config.yaml
d_mlp: 1024
rope_fraction: 0.5
attn_scale: 0.279
init_std_o: 0.0
lr_mult_qkv: 0.5
lr_mult_down: 2.0
lr_head: 0.00627
schedule: "wsd"
batch_tokens: [32768, 65536, 98304]
seq_len: 1024
train_tokens: 246500000
Each number is 500 + 50 x the weight over its row's rms, rounded and kept within 0 to 999. Layers, rows and columns count from 0. Numbers have three digits each. The size before them is the row's rms in percent of the matrix's.

# layer 10 MLP up, 1024x256, rms 0.0758, rows 193-243, columns 0-127
097:485500543492556610586528545504511510538446512570519454510520477453464484480510430527539470466435538473512500428553497451512462500439482483610608511583430500550482476490437406558488539506470414492509578481454334472484528463513496463515475476521531527477448521596506519532475539562566472479446580470503401422470497479473427502547542592493508598514528485499434473519469526519454557479553
096:482507472507456485466444565539397545612498473566490503496528487564460487506633514596489492486541507450480524492439523505426482502486515436563468525446463449576595494513448372438488480514481510490552535441463553580535526459468472564471449516459413442516559554411526488475522507557520522612471460429406591515480511566539547436460395503546469469468539553509502536521549492464474441481499
100:454492541470372540547529493484470530647598411487455560552519453508482480434496456545366448491490453463469387551553525563486475491548555513565486499442540496500498612450515477392592538478528582511480549514460542542543546510451502458513407497492472483581453469535463493523436508410486461495518534412560563557501536380465513494513472531439619540414501593490483557455512500597443526534498
094:441519473512431427527362501474548473490505487445506491551555470431462471568419437438504475462430539482540533518480373505531465562505518474448475464481496507431378496590517439439554612578536465457512462521467500477484508522459543471371522525460507469504444444419503456479519447473421544533543493591499514561569471557544560486479488562518500534582509573432496519479439530489493527489420
098:530541509441503502484445478397504459573475542519532558549451395523441538461458538459567499498459475525541480532490482455482450466540466498545581431489505490529562411502466476493526472499497421416519477464603559527486585395472466527615529525534574432484530535554498518474395514512441488472399508508501598546441516435500502465474517520450568396385461474552580532541443445560506461415446
101:635512568503540398487527551552488523559488552522434494601480506539441514517503435517438482528476503434399586481521554539487532544558511534578463550521562496427434534542476515563515511481490465532481442426559467483416534499575503452423537543554577547570488487427528476501399411433454491497568438510420486454517589466504500490554509553502486548459489539555451461497469433567444472526534
106:542333613510555470531427452498577493491569519589469503542597525467444499465499529449367475484424480456497571502507430509445455543541495457430500545578476529523480447444432511443550491579404514391426560471478472488517496534552499516533406577488405476438490463525519533511523508488469456442500525546527469508526487496549448474431544526557582492486540430510593554546505410500522492480465
098:507546450478400475446449445555535447598464556413517504470443492494489488382514458535542464588519502532510468550470604480513522416486540470460437587496480547502517449365542533531563516452649497510531507442408568510507490476466527422605495522555540507500552513429513447552412551574491463581498564576564536507565488519580548454524526584351476418586478577435541530580478458476473592449461
104:549593494516462528421456439369561544484479521507392508503449515566565575495568537510452491508508497501491486540385493465501445436529454418540565482492491564457406449474478491534567424453529564550430495500504462481524448505441531398484552457473582490423525587512548462507490418445434497487467519579516580460471492474446529459447521520495546487516431481498410567403457369493513444544534
088:485504487521539541471486445447552563505535458520551472501531539487428530465494509495531522507422520518551504416420489515436568523486479639472461541503494471508555498451421499507531492542559464429520366500497440536476482477514489493393461565516542480528538488577549559469430456459480483516490509459475465511566517515509423450377555451594435503589589461531586444536491493540526539421555
111:563571489500440414525542538513583492518339485458517527440553501604481517528558533447523485568526478538517469527526479497502524416495551482480475486536412478503437476528440472463545569486499449516534494483538540551513501431558551498471542583458435537481506475589476503435584510459498416470442528461440595455481443494450457485554497509579491529525445476609438496501549477470486531477581
096:510412424520476478438562473480555508458525465408429360507507472463521529497546470530517541470463476472499476543457534443580563483467571480537424558510502368538573571503450519572460514529496535451526535513491408506492451516515583643421465500518542369522468595574507507489426525534507482532466398379470478437515502559521471495550507529518487491421463478459569465523471477471540561477473
102:436504583490440416528436534515473538439456485500482568575543540445579502427499506460528526482450570497506487474491557506462541531473552559459530514471511516426443512494578497364449500528579545395566477505486458439505549441443460495401430503542440525458502538578620526454470496532510543464541500549442538553497535484565459519510577513570459591522512344483614546410520425538473460528542
103:503524484477549506441527499517529503433561568603542503459430492477608402432561531529548447434468501454531481506505502520505495507403439487500416557488425527403582566493458443573517532495517499511577472561464465542414533561528485538515546506525483468548506504514555484541541573461558538490481495487618500508441549468486484522606586458527601524484462514432475606537481496515486547494556
101:438449474483514451391468397420527463564475492465457425592503490480512478508490507533582450462548551474581524471455456528407385466413478472461420484537358468540516530431578487535470457555463578503497487594600504562541504521570512474451513513502474495474472542499516482509380473531460522559515546567410462478587432578488540496510492549523503483459532457501534541452524512460516461483511
102:499522447538508475517461546457518501551554631498485443543503616452510508532361482395457590395547499488445549481521510508494394538478422473506476523534503530465527472435495531577477517576638471470478436509582508518528526529474547517559547498467471482555444563503566529514440522559464541511424511519508415529557475483457467447487553521472510464473488512547460556481417541452510513500584
105:509505527439453487541541485477535538531489627508465533522425557473436505478441503395474467473596519419491499472552453647454498463535493480442439504571493628464472587517526453482521528430527599433442428528437510537538437513524533423560515546422444528446461507487510451470498517473575485655515485423499487499431548507545487508560479559521553617478527537491513383584409505503469525479454
097:421471533515491426505542440410495470425531495523422559447437541552441582369492539508507535449502584484532427528558540536506462553427468561564519577447473500521473444537547448565537466565485522496546483502511530507509574542565480474525484519450504540585488518535499496508553453544563557468423461586502548477401470491559509472495502488441558632549529465455463395548562512388538498520531
110:487476465524465426522483468510478523508513549481483421488505500464575468515468499588488379462455443431572464568530523536394566478606509635446429549507560485423517493443480532527471473480503462514498490590492464514457490427527553496533500543462548615461509538520539509524530565587429564483601471539464446564451518579584525497557497503469519476463430488476505471477450471436514523428511
101:518452495539507443591414561481610485531506453481504402522549557556582577479432394517384468429533491433479438419479521482506469444415528415485500506462465490569449475466520578476539457474538540529441526448452581554502425516552493491528508485517462535429453504480520502616445550480484494496531532489404530570486440492528530437513519547593520492427421500560519435384543552463510598620457
107:516514579522558540504458454399541510441467451544536551500504524470572422406502511492577531492510527409416508453524466536479500493468438416427470438566472556536567499525459517457594519463553505424554528465657518545467568514549479429495551571523452484515471487509490522475423465461528541559546507491484579510558551497470545452472503531525550492588477475496482516503463542329419434536522
096:505464545556540512425593492494421489531524554476484493432578500513540401549584477498612418433481450541537537533477533543518495508467405590560490542531475530483553426462451422520404618523516528508513511485489542498619462492438596513569495501567472518482514469452592496474533410486576481459550609452505450451479437477558477550545542469545498544417557496495525555474381478583490569487442
097:453486404357394485479490483506500599559433530422478523445519555465405529565482467486389494488501529498487545511515479511599425537528539554571454574477526461483522418528497370434482574503463585433424541572560545522507517525505520465608491521499527485531513567442460468490582444427480499545509578491476528447468513565499553467450515476490519459484415377439518413441422557537451488424469
099:574563445593576475500427527579496515473542494434535501512517449547488429521421515519579513499451472456498428366554465480494565535472568513567499513467492442501522475477479452531547473446570531518530448511402530583469538552548510569442533587536476555512452450446413540546507528554568492468476504535485609468496479487451445508541490593518456461545432460538542525507484571567582585436437
090:494532523516515533452548536533519509512508557432459401487589439472601622559460530607479461542541487385477446467517502573575479486466459510510483512523550585439522527512487520481529482599509498509504505506497552589505554613577487482533510361491507480449506498542503462425487464470518534486439573457458522509467581580533445421563438448540459540411551526553524436651450466481486545537420
108:471531509467520401404489495514484490530534445521545423484496510499518532507451437491483569365526419508575520519499571509480579529556542525413548469497426582526487520476508529590451447374545510518622442473505589555550534557460481475524469441433427503524544570537444532462420586535470499471545448520471441530542502510568578369455434427425495450461504464517539599434451524477488456501496
102:574508539524475444385454570435555481499569534588550624587448506495544461504468472460544533476379508478469500457452503520544499579453459534520512497470571430513540544496515433526543500580492456542635531429485559553493448537517421516528612483442410487544473481465513545425535502432476492446477475553526411509527567471474402548418498481474510572557504469577541505428576485515422589536393
100:557463389481513470476542553516477492469571489537430445533494410574445517535558586593426428470484524522495481489506485516487590456457513450518474415467506447496450557403562532491492558487494543462507408450472526466511587575453537517458604566510546449525553465444489567517558582451455536484514545498531568531477481448518465560497590554560538493402541526525541611576480498485498426537580
093:496507505518486454458476502580533544426527534578524431470475550507534548569543513552538476433484487609417553486471502359541555474474396479510577527500471505546449514503470404426500490509464496518417500493527563610496476457517524454608536626374594568490495578527484550513514519589507520461448431556537505517446554496491553562543486604525498524512491467509535428598545474464516540477488
107:590390500504463501488468503567513529481571548469473468498487464501423497526444487546556483500513483501478558460537512515448538572503515525494503527469440495556523398481497566483493435523553601528475515415524532484453505492469436451480486524422598494499495420475453474496450486453582580426542418543594428442517516566542479576570479470481498535405478492459536590558458455532555444453524
102:459473458447523368482527515487483531446521449544521433550528514479545520512578457511422498519430549541482567501542495531472438485517537551512536517564493531460506533460478462489586523477578487565546473586470439521532501531529393497395494505528465417522650465612551483454493424552452541514467448494467440503467461563473363578515502428541423486522481464490508443577455445512456536488472
102:508507550587489528489449601495520474481513488522494500481556466503497560436483467469454569533503496552601447591471538562553475460515427566577561413521340532442403528439522491502632492575527550513537491540503574509527544505526438569459461508547553595444494487529549436569519577489605500525541406476531586558489493483547604489575581541468481557527531458491496595538533545476527490474547
101:468451443497470473423541569497468519409448533458587563574501505537475460564501498521501495438426442575528621450475501545435552487461473543482535578538569506539440516593552494530574581482485576507508498589547511545633520515497465515517482515430390490448494492440459609439378546485535537493471481509482475587542508487497477444547514409608519589496536574485474557527445446486444443487546
094:460508440572519517527482495497576515474495593540486513460508445509493458432611538575477464494583517436472482490512418534520448392560508575476382571416549474527551504557507515620637518541490661522481504528446491562483494483506467571600513416485443538467525494511443448640542457527505545584556431498439522502412503499532526503518466487485558501434442506440483519535427491478520436478481
104:462613464503478470550484528414482451464533479505496518546433472567458523492470469630444568462475502534504477473480392481504492527457512501444459505528486465459468428504541447556459495447451530539454418611496545451444475535572591518550446468370493496512592491603467555502456575566422526515484443630499566577500633525510502538480475527500514541526428465537484510538473505504468456586453
109:538521489597543493443445462423499466515439539486531501570468391553501500535471503549543475496481517403458490537539520362479599521504547482574447427477477460441563516567493558468530511535502498502485556423493578500432535437629469426421444578494460465406475497560561573450463412455570523477440505503521510545500427568522473448481469590500565494413480470505487464482459428503567567460483
095:404407468462507474424606497533503542515496489527543557504435497476542460537564465451458412552582586574531488422482494431473491475554461633447484458610544496516493572563496470487528507486463512501544482517573533608540588484576480491483542490523448509529470534576475457319439544461465464463433504508503522526444536518549429469515403442530514509452444525561591489430470549419536475487512
100:571537398467554516517537472541506574544475525486609515551527468515451593454562571586537467489489573506567489458425430534516485458428449581544432577425569506447480530580424509467599505425487520503514467571471478557565468497539462537495466447538548491534554455517415461513527555560355494507451569426487488514496469505499571548576510486464459490462511530515448480419559510533549589523457
098:593590583534518613490513476417606459595547571559606516528538555440469427529585533528599444537473491564470560509489432495462550467508529571359466436473447573611492436533478556515565501455503551528528522469450529481490529465505471433544454541498408471482521440568528543445586521548410558439421504519513571540502449509487423546471517544457473585414468616532436446581520474488466514438545
098:574491418472568463586486534454489471567452429538586549521490532519452593491515473538439525526473574440472562416460480458471492518588520471453402624429516472546511487527524400380588509554520485500478508502451584470433538531512579500485442421494451589612528609479413422530583489589540494449458388540460552383517472438433505614542463508461494479549437464489560521500519530445461482485522
099:481415486413546513506609590531503494406550485534499549470401499559529426509544428564592465478451456542461479465393510483583487504444523410502493548521443572523479476475504446500591545499517560468493518449503565492514488436571357518481423499465517567580444478439611479640502468449550503341419500544522457581473579474450481587564487472491497555501477444494447488461478516473525432459410
101:495553522436489431493470471455554555517509479501506578497524587517515517387453485511527490528486548592484506441481476517357567525461521552536436584530604509526438504528475445490472397434506489454475487486579494531397551538501376469508483545527480582498470583517510431443496451468513481519440413528539495375515510440482590471404499383433478519509401424516601504461474494507605451430478
103:483515483423575556484498535471600623569433525564503572591526561390422496448533552590535564501470457479500522546522446428502498490455454496429514561459450572504484410467577462515503511567495530533460472507477545487595426476488487486495507493436554556483479556455515527537462558522585516559419523470471566561496438471499535509371500448517484399523485526466522459528514469460542467454573
100:460446514543386568405437424573446520503501525449454506442508528500433499636456438563480518562530536454488414541442556572408516444459520447524597503607506524519512503528495505417491454493511588594425455467537568486506496587549598385460548500413579551447448528639486464526566412494490550473481532502504475494586528549483477519487525538535496481504503495540517444467509478554519471491460
104:457546349462468492409522417491426557584535516526464485529490499556533453486494441452513522504549497504503518451501551415393495441468478554541424623562426503529490462484525516441506473441495555485476554531540530571537450569475494524536513553476572419547515552464517532562472490525519471457451494440539512539512543507516468517551459451518589488410424506467504488396472487480549489425551
097:536439550465428523456498490504501497502389451520556518436486460422529595430656585641525482444461559519521469493536515509489438430547553506513540492559474509576522430502457410476511433524574524562501499462559412512447482524563513551479436505596412552525498420505524483447462517494531536462534492534529555478442508459475551463483603394489495432489458467526500554532527485425460432495556
113:480449457456522471507552480378541469518448504478524567323472458503427528473483415527557561365420559450418568563430440403475614503443475497455512433530537510517478482461472476572466547502488525492548471409578572442534508516493539534561544432513521477507470474459566468422463523535434530559428508510454527584527519508489501564474552457549525524483450468484482424502503541449562665544507
098:479514495480486486607517577469495489529550512514507491465510459579455454451593504540467435553423566564508597559568576609510420460521528472443479509457453536484463447586589499510559500480441576592582525577571554563524558558412537524525586549472471482483508466570417504448533505541398545563429505416497581489509463489564461589437491470469431572472458504481536492543469445448485526514562
100:502528623514571498526436380530363505460551583461542458391412495501488573456567464451577569475467439533398514501477476473507498547449521551516541543403467572518496514517458480509471522563513506446516397573460464535492402500525479551458533509521510468486488474424576451522570546533600568470455469547482487535524582564549469563508511432422536514516473469464429538506482526487566456469463
099:475555541504409528495459435622404513562523538540496464551493410527461502516492572481409540503489552436371499547559509580469488484495566476502389420468488437482481523394517582547469491503543575460504554512478462536490488472479569508506598472580411569433449502629500575355482347513429527499531419384520466493457554508505482511518526461497479547486532441488511498509458516528529608571431
106:521528456519470434422503542497428491426492497405458541462512492597417586494470518497517507490580536595408588492502448519428510545460461531577562566545532486482447502526533563509393534447579423595447434483443491579488538521468568520449513590497502543508536469533496461440404494452528431528553589464425486556488617471515558494550562518522538489491462468556424570558506575556527425489478